Weights of a small GPT-style language model, trained from scratch on English Wikipedia: rotary positions, untied embeddings.
Each number is 500 + 50 x the weight over its row's rms, rounded and kept within 0 to 999. Layers, rows and columns count from 0. Numbers have three digits each. The size before them is the row's rms in percent of the matrix's.

# up: layer 15 MLP up, 512x128, rms 0.371, rows 391-443, columns 0-127
# down: layer 15 MLP down (transposed), 512x128, rms 0.369, rows 391-442, columns 0-127
up391 095:452572467494558490589564543517426478490536508513407495456568473520416434526483432561543501559495454430497503588526533501549534469510496521465505376554489538474490411513482508553510507535464459506535495431496447467587489528604441472430530559458518504478486488480443501561448516517579516461480444499408611556434583423424482585529453547491601470498687518506560475533470528550524488514503
down391 099:464493466478550527443506537524473498498499551617460503443607495454499509467433536544497487444472533545545522587465445455450470555492436418517546435496512545526525478538553525519422533478554496541545477492552451485465473401438402386399549514478550418568401580524482426576567438577463427513481556429545575514557495456550431475460484473564563430406528517443495495578513529493428527523519
up392 105:512447544542458409451576501535456494485596466602459506510557448499608539436399445540464501525469582511483559420479478495518477438484504561498543526531489442569481565542510549483503489557514500524498521464511569590504477467566548551434568516471528446343562474536531549532442524557493493554529584520553462524459462489554415611458495466449463432445479537490550506495475453333477501532540
down392 097:464522490567511531496537478426448457588484508482487481495470564480489503522526473525570502498543443354501527529420495490468485582559471539518575413577451463516390471494508509450475465446527468446527525511442547471536526420546461443531476439493522474526464513485517402604526605419424460491415371543575522492586458492462557539501520550489420545539439527442455363491560511472429446463480
up393 091:445501467463476452451563522469445448500416612499540459510529611480423434568405442474461486604533413595500577465484474599452457497505421537540513527492517524535544527531440515573535467507440475532565498502494453505460562521511404500488467549606432499540571489446396560481525526579539559541547430463531468525470534455574524604565503369477496491519551529514471553474532480498466522458462
down393 086:495564535472476571531438430519536516449544535421457516622452475483509463440495467447491585568440548469447435439502570537580453547536520576486434510471454439527537491480523535534445554495570435414404559502470565587544507588552449507516522449474452441497562471505486505445469456442414448530440582412529563365536515491495505450542509473445376469430460435499530557471492493491516524539534
up394 106:520505380465467531445474461489443453544436529465511499521510469439426488541589557567553473551515549585507496520451495470544523451496456485582422487497458436497527515553527469490531591544499509443598477456527506512510469509429437454553547457471533587513507506472564577437490471564551622478412534537485510525530482475549509552495499468545475477542575326562441514439587512384537450563595
down394 107:450442464459518477541467536397469402476532512475509515489586521425533552485570520491473425460560560561501493509469559428522587470470408460556454519568522485496486501495562418511516493426519534516513501442475440455515523429496473504470464393549465607496436458405592480503504515459476629527470470466502449490475420472554558551503455475540435480498556469523498599494517578389523497573350
up395 104:539517513518400487477563487424611477589490443493563445495431441561474417536484474547469496497490476480511533471487395534440543474462490473555426549507426486527574562501429541502448638476535451568447534533532529473559537503618420571480369524457571509533565552497494531500382559558554451496466539488460447458517489488511458448476513488487537445544482506518490484444545530500559443618427
down395 105:394452481554414522484466534538507498425474488451480490440548482485499441432560572541475560430491488506558591528408523432534550434457455532433474522566463500545458502410510426451504448613458522494503499411478450438447495492511539540444393567444501490519477556544505470544600527512509445493521460538495511599553581564459349483531538515529527478572473465468456533445417474395439503500508
up396 103:452386431401594501572516496478466476469562470533537474517514492552581507504476500539562548433455479541468439497504547440492478459408496455404430456526436610475539484483524488444490582494485552563568546523483534479512598512440516537459517561499406461465516461561592523507470467506440417401554592509473490430528561556572510456451392493469512578590502432481552463494537495591539507521475
down396 100:628448567469534570488466579406461484478380434419507442538474525419424508558479514510551561598458484463469457533472486443497477437414475458554546497538546449507504521525504450489549489456499454478457560477514493516473476562475543486446543482459617466494418411575433488484442507504526563491412512529494553476493455569499411493500509560499398470485462499481492549465587456350527476468587
up397 108:578483500544490465594467479515591607498559554542552409517588484558541506424485489460490473506492474499631457518621481451486514432527458499481541493450553483587563569547394510438550489485497543497482369473507511493534565486519468502475492503534444531566514430543443525487516479399526555430587490493512524502534466532410447444504475554514576439409473504561391475550449417451512462502537
down397 108:525491458472550475490465496534525441418540458451489576476437475486498450508473494459485566516582579444436482507520582516469431560533496457527409389529528470475533452469569485598407506557504436592537532613438412454440448511549483473531502473481455506481499467424556457522421495473546480511519515463430566401395600498562498638528498540434498432461448532441533491460550512461525571452503
up398 118:489523428614457457463613539501365557536559504501463527485435533472468496524582564541535508425451442521503483451459562480542525377479458509478509439474490507535511449432560590526520556452547446413532460487496536567446492607545457547570513527571505471447517443443544524519569470450516425530568473497490522415459454453465417525462424595439527566526456549509516503426501519466574524578469
down398 103:415521444449498419490483473500486474490538599560443439394493486550493550489494562474591450480528543545492501423521475574541527422473468497570532516459477540483529559453510537474493540421431485476415479480500497554548485586493414569549414517520523614420492586456454573475582530467523554530538406616545442456557500437469507549461431429544544490519458435522570416518504438450552495544449
up399 083:505533450413499537490561507534525517491572534518533422526582482502493474504515458518528437598595420480568558418445521443507526400519545517447536511566544493544467544492460536530507579516550548424477463440464498476517512490466415622580513465506474508463510524524446467513401442447508482542498564436468465375478509380526486493413495536441471473536502517611424605451622456558479492476502
down399 095:477492445385464463558549523489481459500447523471462536533508591431455525385439454538493426479535553561558516442557461530427463508555518543455530459491503569499476527467447429537497480555569478517520522554472535547412490534572546576454561447519426417501448524538490469504528538336569459548524475504582459583445554477527469567474604526535529438489571492576397440509508473541517445558551
up400 097:584477525485419449509489567483572573537393475524519484466527422456486557491445603501461542537394497557544535504470531558563511461497478522402486539490498551504508513435549476483514517421475477411526444434441521549463457488581502446383619525535450501541610480481453594541533454511481543399508491487517519540516531448512601614491460542453543539537595521432471420495529513541470557467536
down400 091:496409502486522389572571535424536605479507577484599518500519439510504491536506519501503438553546465567557454519492469495523534473602456463522470498574476508526538490392485481465521492466491514555409388514544520463501489474444589432421470465612604465615430502569454468513478467505554403595453533489435503489480481505501518527450466491604469468500453381514541437493460528561514520462522
up401 091:540489506505429475460495501446518458543509476546452494553505546501497448497479511537534531621585574500514507468549494432472531543526522504545451488441534402569529456496592516430551473430433506472561541503385517505493497514432465457443522479643525534581446391494454498547550524480484612558501476474525350594443548458503429653452534512574523518531493497424532513462502427511511479521484
down401 094:625490593523423501550390554547436478517481559444444602554518544556482422486476597467494493498462494525536558465496509441453474537453559412455397462474572525589438452512512577501491463548475508623520542475429524434438497561497549492434525482421555473466487633409485506490462513444529560482530497530396467569590550433465519472415494491493537541488504513471510490513440465521506480495494
up402 101:466520562472575420470445559523497436491501444533500525488524540540405523445432523523574491504575478521555494458547472478564460458509521488562558505539472534420547589439549486539422590498447513451636553491422476425426494502463524444553592493439522527441514499548430445535477551514430516605471547483499482489445480508590555414472482453485574486434450480454420528544560550423425545569576
down402 100:466464500572480387558481474484480515539563563440432491629483504429484521511569434587433532502439551517505583397499433568433447456436466551543526414461615535547570477521547504489539396504501461495465447537513530407514481541490482549536478453470495513425437555491540575493495492525544575437580436445483486514543570497467437536506498476499503526511531562417585543520473570535491519426395
up403 097:532456477547603441507526473504475524490543546486445527452533447490566483440533510626468419516513502457428535410537457446423454450443574598480425507548390591522411499501465554518530511429555570423559528569480495535535440518456499558488412452525492505459563502571496544383511430395502536571509523490526524499522525593422537497455497535514444541514449440520554485421593523478455528502487
down403 099:467488535477553498493453551437547461502485474538436516468563462542478536475490463520607480428579426530510512468486447503441468534458397480436514462573445552317435478558586546527519508473476497537524474601492439548475433455465514522430422490573449565430505555534487545418484517435437515547513543525583470503483517563476487550470418481556570484606545472437560553464477413529546556479565
up404 114:419446503509508420562460434458481570533429479530474471467465537552442525515509542568446557480476554523519516398544416438521448465558500512514501470415597444481583459471483462504606538517584579538569491449414468466486467533417502508588472467439479419480471478477579537502543495472483540548452522484490586500576476449457539431544341606552511559524510450424504464494484497450523468584537
down404 105:418470451468604523515458548564506530488545399569576506539464476529544465519469510556606438462494495562476543567494538453573461448543591538560481478485537518605469555526473388537466518469484484529569555512528507471528540545530582474475556469457447601400436496434455547531482402531528483355531464514593495448484437462574490549489435552548519461530507494521472484553578439421521492516456
up405 097:526535591541483610514504443471438423534518502414533513443514481514458384581444533568469545481385510506538537547541464502556506513465508600461518387570518444482452550402549537476542522569504470502444427521493409517569497504520510542513538460535457482561504438478504598574513525518525401432448511462494447555461516521559473438391478529510537531446456422509542523417511463446524422445581
down405 099:464447541547431420608518524540488479514565493488445512523474443388437497510595529512448451494425453539460446519474458542562448539506523543400531382543523520483455448547438490495478509532501511439548531556577444457471525536498473531494389524524502482505474447428566493623531504598435502604495474376444485505425497480468523433490495464554574518476552561508476434519573532443464538448602
up406 100:442531492507514618527496572522567553578490509497487530575503494444433507460449458521460476556468460522522518390516432550508404574482431542476449468595535538529413532499400458498468475443473535525472401546502437533465468507606589615457571476428522541583543514516449455466553463500506639486455521508517487492410494498453525523503569552495437559590487534475543539400566477519493472512513
down406 104:511549560457471529523537453506495503499362508503566516521512635443535526576492502449533520502506549455514499410475572517505480518504591524460476406559504531579488594445493490623555459450606390393520497459610487509539467532508461509545431542507482521473414496431426548565483589541511508487487423510491481526476474576584513545526454466523427583499415409487497481464526507449470450478486
up407 099:462555516427498512432468506513507487498534408563554563499565554471460558416553543475432418488495475474579481458492543487481440544433491591521479468497550480453419503461473499475540537531559488479494513455468569465475553492580452374511445543455570458460541411471521391484607493423565439517500580561465497487427516551481549511504515501546456527429559437529506532411640593529546525583537
down407 090:561514489484407511513601564545626552488490549564536452489496518497519474461439483509514482578466540486542522492516386437479451536389500460572454527528572457530490546503439505481421472507578557496498438403530553537438474507511532582488535470537493592610524546535522548490545584578534479496563515420480544503529477436459487411424497397497536551425432530397453466541503504548499421427505
up408 089:477444437509539508539419487368532419434543502570422454429550525512539535460437491554542528470547537556610563538568502556484491544545577509498547492504536498435543420542457555607538452441427482448466549440470409425530429477474457547464524494467544538460490471542446494396584477564506566514467477573465550516582513528490463553521545456539535438476594524522498541492553412529409438513502
down408 093:460515452553511514542536406504518500425505480501516497518554486536537569551507523493614510483393504506553426495414443503614421504480509493511472517498361579392457479552497543472433553556529462512459451559550499512539497559399439527467486471454512600556533599566514487588503574577582434496522483541525476486459531455424474568537540555451549462524481426475530468568523482463522612441481
up409 096:619480489373515456520547522416530498477547485541541358572530462489424536432490508580538529445495480453451512496456490536520431499598468534424420547477518426534508439577501487423484458562457479449521442452572524495418540539467533494585466490484469459498571564478471416523428533522514563477522493557507566493507446554574456489551399542426516425509586490472557527523531462526521623480487
down409 093:509563520528512518457552427498517487484473443453489619478494520477548475539425477540445531550569499475530474448529446507502511515540427498566556463583559507532540516466541469475541571516509455559477527546472552485562553539541436482455521585492533517406446486554449536408569505490524417542378489457448544547510565483340449558506565579567503513513505522591460547514383412602427532466546
up410 096:441582473465488545526481427619484509442455534396429488449502537408492514493565539541438493507468464434399475510524526564491471513457600567498461577627441517478488536437489470410548477513418481548569543592470529487532539487561522543510409451534481442504567502500525485500487505473378563449487454479533525536484564428443516581467447440536597550525597530529527473586437507545474507509510
down410 107:516514539489463516366479438480519546566483542470451413517579419486441457553501506428520403362523484516492568495450457469641409377500492548558547525508501529489561515507486496471530521431588509564447506543490529457531471516505523615423542463532480534445496530570485510621471458461526484522502409436531533519510561455479500511420563443465429468508433510519551451466499448518545535581473
up411 096:531504381458516436464526467435436462541531483447532457508428497461488573453608468525453429520538477452560535502534483551481526516458472497508452522503535506509561498461509566587523441545484526473432554414557549595467591553508485509434514524451474582467342465496542507469449505507538513436603458530505517591559548587441533470461551542527513567479390525579511487423479459440570410512563
down411 096:506520528568441505512486573481372541551545539535478562512470436462493465481606528502461546477472561551556522457443409475505458435488502453480498648534526488538528528506529548500603532578536476455577381423468486487513523514552497458656545397525475532559467469574427553516464537564414423517501500518453540503528455495481540437445458479430453522446507432404530447506512452497549534471508
up412 085:461409441487449481486503500535521462495524513578483596532551481500525479499546497534478408523410411497526514456508496510445480473443469460438507564460579492476508436498542633432522538542470458498461505439583523430572498482544537542590461417516431470504520444390553529556518508528536506490493526531360505452447513469523513440588624508460556470533442489493511583393577521612544575486518
down412 087:502517523502461509559519638436496462534506535585409593418580438409504469480617542554468480499515529511487510456445499560590532522414428506410423543422404463467507561508512458497461519447502476551453476543466511510431505474436456416601505481481522514503525485475512449490515526470563461602491529473555431440530532522543455441406512555526455501630490514537486577561500545473495507536592
up413 093:509533502551635443625438614543510449564472492507450489497442587553521449503464531530546461474496415466489558534463469478555399469443416559582428463514482470525518482575421464512589563492561595477475533548442567474606547531492500537544538466487528462459520457472486519498494497454447531487491511557504552584435597472548498451461478537602385520562493529440502475521421483515551518519463
down413 094:528525519520557486496586551619511515511430481542570413432526493533461412451532484534612509561475488536506463456464463553502397521524483533599537482501550541526465495617459543463585487515522589413376515554477404452566540476482493450521495507525516491427516477599504541500534446443601487577471539536553421485563513507471462566554406408458496507534502485479536501455438451442571531525504
up414 108:453441498517461571507609606525508452404476459508529507450556429491433448542506559524518516467450435436506509411592431508486405486518480498531415546482441423568501494504457511503507579501509454532492517504549498555418522480507414478484406480530495559446554532623444488524439479546387510524542526563425449515616514456495481468547556503496485486544412656509495465585467525495471491525471
down414 082:539495436545509538532520467449404573527551493527496439423532550533503520512499550516548499533539515531520606557441540569485427499551507442540513391494465535474522453443577518496471529470596536539505429477435483553509470559481460427498447481512400547484538692563544576618543556569492516558514581546528522523545520547431532439490499456549541533489482601570543510547517536580549443511508
up415 102:452460534559475503466424513528430507497451495471557512505592484387578529519458497485448497500453477447509538499497523481424488453537465569477483586496487549482467480525505395655415442474487472516566511539507487537565503584510518526583480367500387519591496559398487459502577527487522460439589533490481458592434435627474566471482500514541461569550459448513523540520534575469479505537518
down415 107:482405452558507508492526458530458481500443501528518488527525451441517538450509438570472500589501469460438473563554530433559477447547493491479447538552501450517630530447554595497429512419518425502470571490437496524561453509493431410518530579374441454474593530565488444543492590461445560516480449576470482492507515527558502486399472452493483513548386539482594514602429516467463553445443
up416 116:519515538523443522528426498514447478560555505539474464490503447421437508461395515487517549577568469550524501460565518466484430547507438512438601501488494448500514509407548479419576529490458461519436424515563517443485475486489660538555525552463516561550599508520526402525455510473490573487546466496504539529516486543481396546481541515385455624530568571417479620442505472501458446528517
down416 106:521437522570444455444551505425509475527414489490546509346463479553476463564496478454515444497494522540521524575453475379513505435465527489433497556477462559529462481572377518615484488471565511476500364438469468536568525456535494424551521481481489408437447512427533508345515515532492481471443446509538534513445500534581525524541473484441373481514436442554511552518516487499514534541489
up417 102:523578533600462519521463461533544489412518362445478503430459565548542588498464477535455499480410589460551548466483542548592425567492507480503538510477536469616486495475598566556509518494550518543511502551442448456561560461617453502581531428530524437506483402406519543482468442556528533515431541480511490430537488434407442452477461517547555523474510560438544441416515477492508519463504
down417 111:494565567541519523419522482494507500453520495467441585445552397516478567493533545452532502512547469523545552567501535540489549478452541444403459479483513576513504560614507522499584476513518495487485471544469478475594582449517518512476540418497555464498507514438479402574496532459488506511487658522499502439417432608499394503523414602505508463402467527598493557430498442510473418433472
up418 108:551469561459516464448517544483467544543452515463511516490493541450499468566485554476551483406423530550471435532560446442501506505463629459457432477554544569445577459433493459417514529476415409460594542532512472571540499470548536486598532495445429555457580513471480567488443427519433588565613426552523522436518468455555496563583498493534439416544497527549605527505494447470528455470480
down418 107:479535465502485448514438458448581546551542520430613502486557549475489508567481519414495458590588535489458585506443483590537592629472535487484500484606455542502525531439553435454491464436470479536483453385500499392479402529538521537417510448519473548493540484473395470530478457559608538454508490490492498469538456509484526510486520416490467555379517489493485461483531436405444530432515
up419 106:527478517571482548405457531509475550537516516512512455583515530449504527455476457462541561566424501469558606509489573529577413390512517504542483474485533531509527491386459549455543521438426570515463496536389545517496527476459523516483484420597566445395470538517558511469506519527632525482371528561572509447450561508519472579456511498450538424462448433510550484525537447464445416432481
down419 106:488505466467504540491493539562565543570543571503451467530474576506471461481454516494523479494424491532499582477467539475541491488535476456492535496455532464529499451418542501502440462450455394520516491506470500542461580409497493574466465351558531483465422566540399491435478547551541427531424547501603429464485510542530512563443489520589539596407494464503559348444549444405464418544518
up420 105:483527470508495441528470422467396539578520550429544383433513478375583450510454478489453527511459503475570522480468527467449494528532428542511622479451493510503504502451545499524490538486406442600506592426585573540518547553491599506473468453575476479517539475466469538439550561473530546497589499500488624521588551474461450542523421535531529594439520581508439514483484444506544499571486
down420 098:507508565528447606438505498523440525471484501504498454560518457501485489540516456581436485483524464512514474460520513457490480547394519522446538531533466509552476439427389461525486386484537537475525532441390471584480564459482545494574502450597542551530552467527451425511453607645483442549560458480506575569484515483509483563431460459514347452490480548430510414510461421446554488473517
up421 105:494500482470526419636539489422489484483512503418564502474540466507496514589433535499541503494428411531609488500459547535591527450333498556513438541505452556545531472534487502531450634544540492571611523438424439551559515555535519478518496455500433467465402517522530539516518553420524478454569537506462491546498435487483468423485556488547439505612485525514483521490617482528475517474484
down421 101:488461540550508603554515554548657496409502520454473483646607448593469564513517541487438496468396539483496453533497456528492567496443588500518485508510437480499506535503443439473488567537416478484446513471482498482482445478513512560392411529507473570495455568473420507500486460444502548504445480517464465499512467533390519507430555572508470457519537576480522597414512577459562576482485
up422 107:462441421504493553460519523487551487499529470492500535402505440418480597508571488524500468458513557415470531510510557488545387503603411526509416572533456416494476413443492474452556578524460600570468530511491533538553510445611467571587529515481509488517428471526540388547510404486464540497481548551501526531507499433456536449567487437607434523552514497460549456473444499585528536479585
down422 101:462474537490487506531544480466542534496507586444552419513474483381464450511488436422571404550491473494518465544468516441479565421550506508469506398512537502494443547493457502573497410500546434464413435537454418520537503558512549432442507522531432575471572567486450515547488447468526434573528547451538679487525462519512453548426449503454461462422547480504477491405499413544442457421526
up423 092:580513485542457474435477519502433418494582477516514526518427558447502488561412487466397462422527483603414522569471542556449564509469468467548459501437479483510524473460472512536464558520544478494456514461508579404515542411556434538429525565527490543581457492547523503404519509469506559501442544516560484472458545498614504533523510448599431442531601522485478403523527491372525545521611
down423 092:593465500606443430576445466532496532571525504579467474547617535454497575482485508516469469486491524556473501601496474552525431552534565495513443493496428480526434464524500526568558507574578441483435452548495580474568465345443393494486492512467491485423523561515421479476504541455485454531446509472509589483449518550654571508527513483515530488496442511431437468423530441503533495555544
up424 102:532558515545542459538444493510497423368490575522480555538526486461531565465473433410502392455540495459511512503539505504503542494497411598544501559516467498430419481491506491483556537577547595579539481417512402489472400555514575403520555537522483483470452436424483554490520513469414494584480459498574500481488499486533508483555520392547534559533523491538471454440681468478462502507477
down424 103:535521538595496533458396445517508477458488434457487469458475493535442544518449506463497531498626648497502507399535443556457544440476515481555596556502516406491512414510503502499460529520545528464423630560518546437509507447520520469480505408470511565614487562597463563488507487579490458530489475433465520510451469492571445489621550530571420515488501503508570533570574483466479543467473
up425 097:472533489502530521482506453467444584542566436503429482500510569549553505508540491446490529512508580480490534464512582477374431382479543578583439479467516543485465421415449507547548504434390493485492573558356538521670496473511583560525477544488476556549607476455506522445425432539497424486547465504537491532482541524479541461445425525438531475495509487532520464466491459421472530517540
down425 104:587566521487473502444502563460518478448612429526427580491542497611555566463575459502543531485474491578584487583487446485450458456499468472513377532410567391502467579542489446512497543486531396594449508572465487492500465454462459531522540473498504528544549544473512435518453549512550615513572439521574434497504475566502458461433496415469527476530518522476602403533502452501536455497505
up426 093:511425475402464514530423603612482422543541493453591515494466481554449475494490532464493462507607435511481556570564436480512492460567503444527440601461500493491493563429510489546461505499559499508517428520463555567412576542442511549521604529468514425601523448540472559561544567483462583428503550485465549490580499498526624457529551496428515536428480456491485444577538463473489461440510
down426 095:493639464447438440555507453501470527522566499520519411384438510543462479478489494549581541546518460559422411557430468479559439576520557441514500474494484594490528529450520446505585438539518504572480549445493431595511455531502512624473554414455489522518565523530541501582555537479536462508642431536439524456603525508423541508488472495522543442468478477515512501421553491497576513514500
up427 097:422512500554503516560493437558423458398574483463514534570444493554541483499567478544471462455519461580444444591453478546499568459441553548524424515474516515599506461511487464572508502551523563549528450495447499522577529503583562540504533569408428429475591536449396498459474516490467531497494433420461523506494479522552379546522526607558490622468448454452571479521509434498510544416521
down427 100:544430526496510478618520536437512505418530521508480470497523499443537429539471508447529404486459549490491501569444540507497493522577457403493562463477435515500580500477510556427565509426531473568558460466564491546521386605463424412388540473519487598484487508562475531523554464433433482430456546553490473513620520445491547485582524521521578426457545424512463504429530479527608511531448
up428 098:460535439499490513504603506622423573466461487537582479512545581510505421545564496538633558539481477432422533445514496418478545541497385488537512480508443457591444505569536447566559516484491513536448458540532548483416530538496543572554466431528443469521594476516467529461527428538511464446535508432520510481518491554404450403505567506409453540537517436532516485587480486485434410514518
down428 097:437585530456501527466558477472642495514444481467485517476501500522607462611501481492499516456476500542566506504454558492512506528511480600504468589554558472489517505523544585453558407494489448520605444495396508485534397519472525513496471539593579454445567524560396481499453566455543534592466518513488517514451502414512476479507488473609511497345430535464542425512478464542532526444556
up429 101:467657515519499523463481496558507553454466427565471479483522508405508478546553450470572524416496430493574480559444417515471526451621522506463476491523473444530433497548494458444537513451481500563535502572536564351478494510630512452539500434467493482521506415596493515564443462520545476407569469465429475416446490442470452587447481545552537481452514511609552497455506528502500461456509
down429 102:455575590529422446498477471478474504487502500393479488494466634537485487506514389461492596473418510446549486495464444464549395487460537571524520557378535526440530472493555468461496479516461445447505587531458501631610545525507468571525504485439493549488539507578479517553515446529559470594573580463571441500443523514461490445499484529532465472578529545462527516511534509540545456547372
up430 096:480435510500492575457501514489503500551440478581534424550473459512468469454445461440525524394615463494583480464510528541579501368420457499402516505464525585486515439470452582465428487590556569529512434485504559456415467535463604501536549442530537442516575473455593476440506526559544475530475487476534504528437609469497485516498562417544444544510496470436521528566538548551583428466527
down430 094:512470479476439443415534533556504518498506466538486471429483540476480538578460526448537548554570592431533421513483470481468516571408459455459514497465444514545486464503543528462538529549501491585533527519434506576529532432476446425380507473423459481561416524562590480551522508564548566499586518461510537477464583406562509537545558393512336549496545447483501477515403540484466479575451
up431 100:501494452540497521501477612582608463533486440517535473551533441564570511476420497519498460521488526591477440501465538497466498455452457545511451442517482532543519479401458583500454474382490546549522487527446438575469548604579430514443573545479533524445451512452402545418458508517460504463482569602475551470524426483439454420453527513455549483544617462501492590589564506484459554491438
down431 105:480469490419559541428432558542595386505544442523532566467506492530595522540506495577388501505501565459566393564584388493481568434502482522440445565445593538475512524482526478454484511580452490530467490533424522529509507449611508468524554446518510586537517508472420549427519526514504526458542518511366456532476427438486495445503436496469557477497482552561472476602533466549526460457523
up432 097:494434465589422433429410494507555482499556484598540470493541558553496523515532543479520572472560431511540476487525546451424450511536546527578440526548462532540465496579545456551579457483481480434406531439491572536538499560503484442558472481583571569593534452413454424503480492489521430573572470488567434517509479517456462494486559488526434392482489552555504571483424616585441486524464
down432 097:528466527531588512431574524443549483384490445556550532444466484569545566599482401486518508520485516543489483475503424555523469466483420556493492542562497548573468425531466526556446591471578483553495454475509522411483530496546444521462527563562537440549451431516450490406538469544495447503475479493528531437492431579544547448480460644452481538485485512532410531594535491478474388400450
up433 088:547482546507513570459417431649458555424496569525535502435523487525509546495565519531495433503423422485560536465452479525540544569457501522456416485537476488474399464552526468518415638475486590566573472514473478510459514502505547512501597498456519465534467515483516522429443506535538369468474557509431441515513405524500462417541549524512447587536599531476554461559474481474510508586581
down433 103:565523461441430537481512549519575520533535570374503573497502489506522536482605552509417541597517489559460486491406547453468439528455482446437542509530528520429535527538463462487476536506499431525585518545403513443485525472523578594419570516514508588445422501512445406452546438446450432516467550485547474509576420481502444472505548429519552555511526561460451489553476534500502457656523
up434 104:523422606610489452480487456544485529537485624536559442498574341535512479484445502484561544496552459551528472468481558504518452555540482520496499581555556505441518469471484508504465511593491530418576579438462458510514528554501608520447454508438402511501499428500525533519515494547419460472568488542552476547473582494548484553564543542483523504429469454509427554449358477555516479446431
down434 097:526490462535578497527526478572541577599462561490515460459402520487607543523573518548452495530542532487501564471563468497512435592472541474478510481516532473503515464496509482463471380516506461469469562500476454512491552493550533588373441522554461478489536547644507504468501458415496434466552537495537531482489502522393441516476516460469567471400500472490406494429630503529500489536336
up435 102:475432464486506468570510544531509421644510471540565452447574514632477543475498557503444460440476465525518519431574499540559416437561436466502492426461500529531512539478543517489479448502483525490495546510415449523381485520521522472467536455483406368594488445536546557460531560481430577556488548545556529555523534493475472556433546475516478393440492443522529534525451500522552543532631
down435 093:595533499571471542520490454536545554379453542396469443544415448408560488416512458490476497579495526468474494539485459408488575457434558502510475542478489490466507396496474419407496495518468517470547411489533507513539544502577560553539537526431496507416563567495425499418517502531500459488495469460451525521451463542472630391572415554440508453534457556511516525507507435519440423433464
up436 091:505443539525552389546502460431494430405509458511635513483497522479454478546402452497477454475504474394553560538413548510503413543472446436488534548468426493496544544483508585560522511508510511523493510547541621495415552489539639508460556577491487502507413484512576537513482473479459460483503389556508487672501458495449537509535514578485463499586581484519481436530487499478508507505491
down436 102:523551514480493526550474481523486595555450494561573512540468581453440504497560540442431503495603545549508453558427407560554477562507351495418566498446492537407456525525491500506546495460493431623525428491571516477543443520577495495516505540554479493521444512512487495512458399546485513568502403565540527544480477556431520542528459492474527459553463494515408490383534473529474593618536
up437 093:533517434462543474497502570503513566499548448547510493594468501509421524516438493517564541527525516435472536429588398475444483510542563427613355541493443439513415518585564405573413542534502511529479603499511450482466457461475513492488492504473477450539487455549509566510374452532510487393510519617516434537419562524450520448541460504531422567465468520474506501566508448555457521479494
down437 101:449510423562481532462436482476507437405464469490511465498498480541539466526550489500446399424512523506542455510482467454551355518506507524457484447393485381444497491472525519492492478413481492453505537519533438407534426451531399458489564479531500531467488462545451483568527514537427476584426488456579491579573480567609493589462428498556576460581385518487551544431506503567518494463550
up438 111:476505453597446478510468495428490381522552471593563392555556600469502595497534366505485551479442520515505461443467441440539502532495545488502436446545517459442427524510452523481490438593504534558473464498501477474484532483503532479502515466486538523486417460514486441470492479655431471440567584551481589504566526487592552524527480523510546418428502421553625501521500452467521555513522
down438 111:472392537456499521560398512489538507522354529513399391598559537508531500493489413510520527523468528405488491511521444332481506529478570564452507427558443479462508491497579544510513467468528409523515496491518603437554534494579503450496526458494398450581475457460477533522518465481583491520507407471502549523460501500537423556534519505511490415524413492449492481561495527536493462395484
up439 096:519511559495450592499370440517432592507483491565468551564486464524581425478448549432476478566503523492534492503509555458501519469577406471489463461537510481462536492485463418447513529625567520411522619466569475527424460476507601443552507422478576566536467425389494573519491473537504398439512552538525514516555536453506488531440499534489484435492436497464487491513536517493454420480386
down439 103:513436497452539490493442560501527445498466568374496559459588513614419557548508550502533476545479543459479495532522475516437429510596525400414485448445455484518488541429457501536524379456410540463500429564560458457552480455420430474446489464505507537532492579473433544513534497493386578471470477474514426500548481491469548502524428415474440511531483536505469509434533607520502590532406
up440 107:459557490438503569558510570544476569481444542514487434427486601449464486535574606592491558525447508490464515470514428484416503475512569625477586507487568482491467424490503541464650576617504527537410507451528437474423476476511404499468456416503532509437482518422455457465486438485580465461529532490513433489536547537552549462488587499463574542436440525486526530477497503540445486530476
down440 107:529536476442481447595579547495471538448544584579438513513515486537452446417533407431520418469563577487422534438591431597523470530456465515564508537456479473496520471528541520438440401495474477500516523484516499606391538494495432501572488491468484580528442597539494435445526449460532440482521427515567478485536528500507455527532444398453628511494466510514594455449478458567476482563513
up441 095:545453527477535557431441502524560482455425500454455435574562470532512503545430588472528483529479549546563518498447466426520531496529503512501464551551442507572520541605435510454508555532469521520589417546473448425432528438512467517565483528401573433467548549410614407379479535558516520537512412465490490472521478438484446422528522495448512541573530614482412483488531564426552477527505
down441 106:518570543533550506351503611528447542399448483524480426580518521401418508472459566508514511433578535461528589601462486508606408510574469432480485575522532541477473541458513457441535545563485448585517519481487494409510508536536566471417407454488492409542492461507496494493492535479482497530524506478495490440546496487617451594529500497463462515516522436473452401461485564493572507550502
up442 102:599437524519521506476530493534507519440434522508560472492573495472402458485463549494461518550517483539469522522598579456469467571506588531463506484476388587523544542444443534636480542587481487453579517493430462473510551532633447580441410421532447420514482436494404549496484501413384502510539585566562537487498531467554537501497414495501500520511460498461534502492484544522575519565518
down442 099:448467504381461471545471544623534463586518558470466386499513505484440485462367520509553490483516437435541559486506472545487511489547512447527558474551408529487530525489539547486431578524502562429572413512507479487590504488458590574480375490542512574422401481467538589527560519491487499464550481437467473491454625534450480525463537526568432504436496486468546507520430437479525524533548
up443 110:570570437552553536482478457468463514468479444484530566485564528453625422581456584518434448539571449478423454526489495529517467437460455547449446413532502432543467515453496545511513543506416505446585445583464550568503586494472509477556483627444482505438442505368502478458571528446392465606558493524525493456569483426498502525478564471554567524511530454496546472502496536506507464436547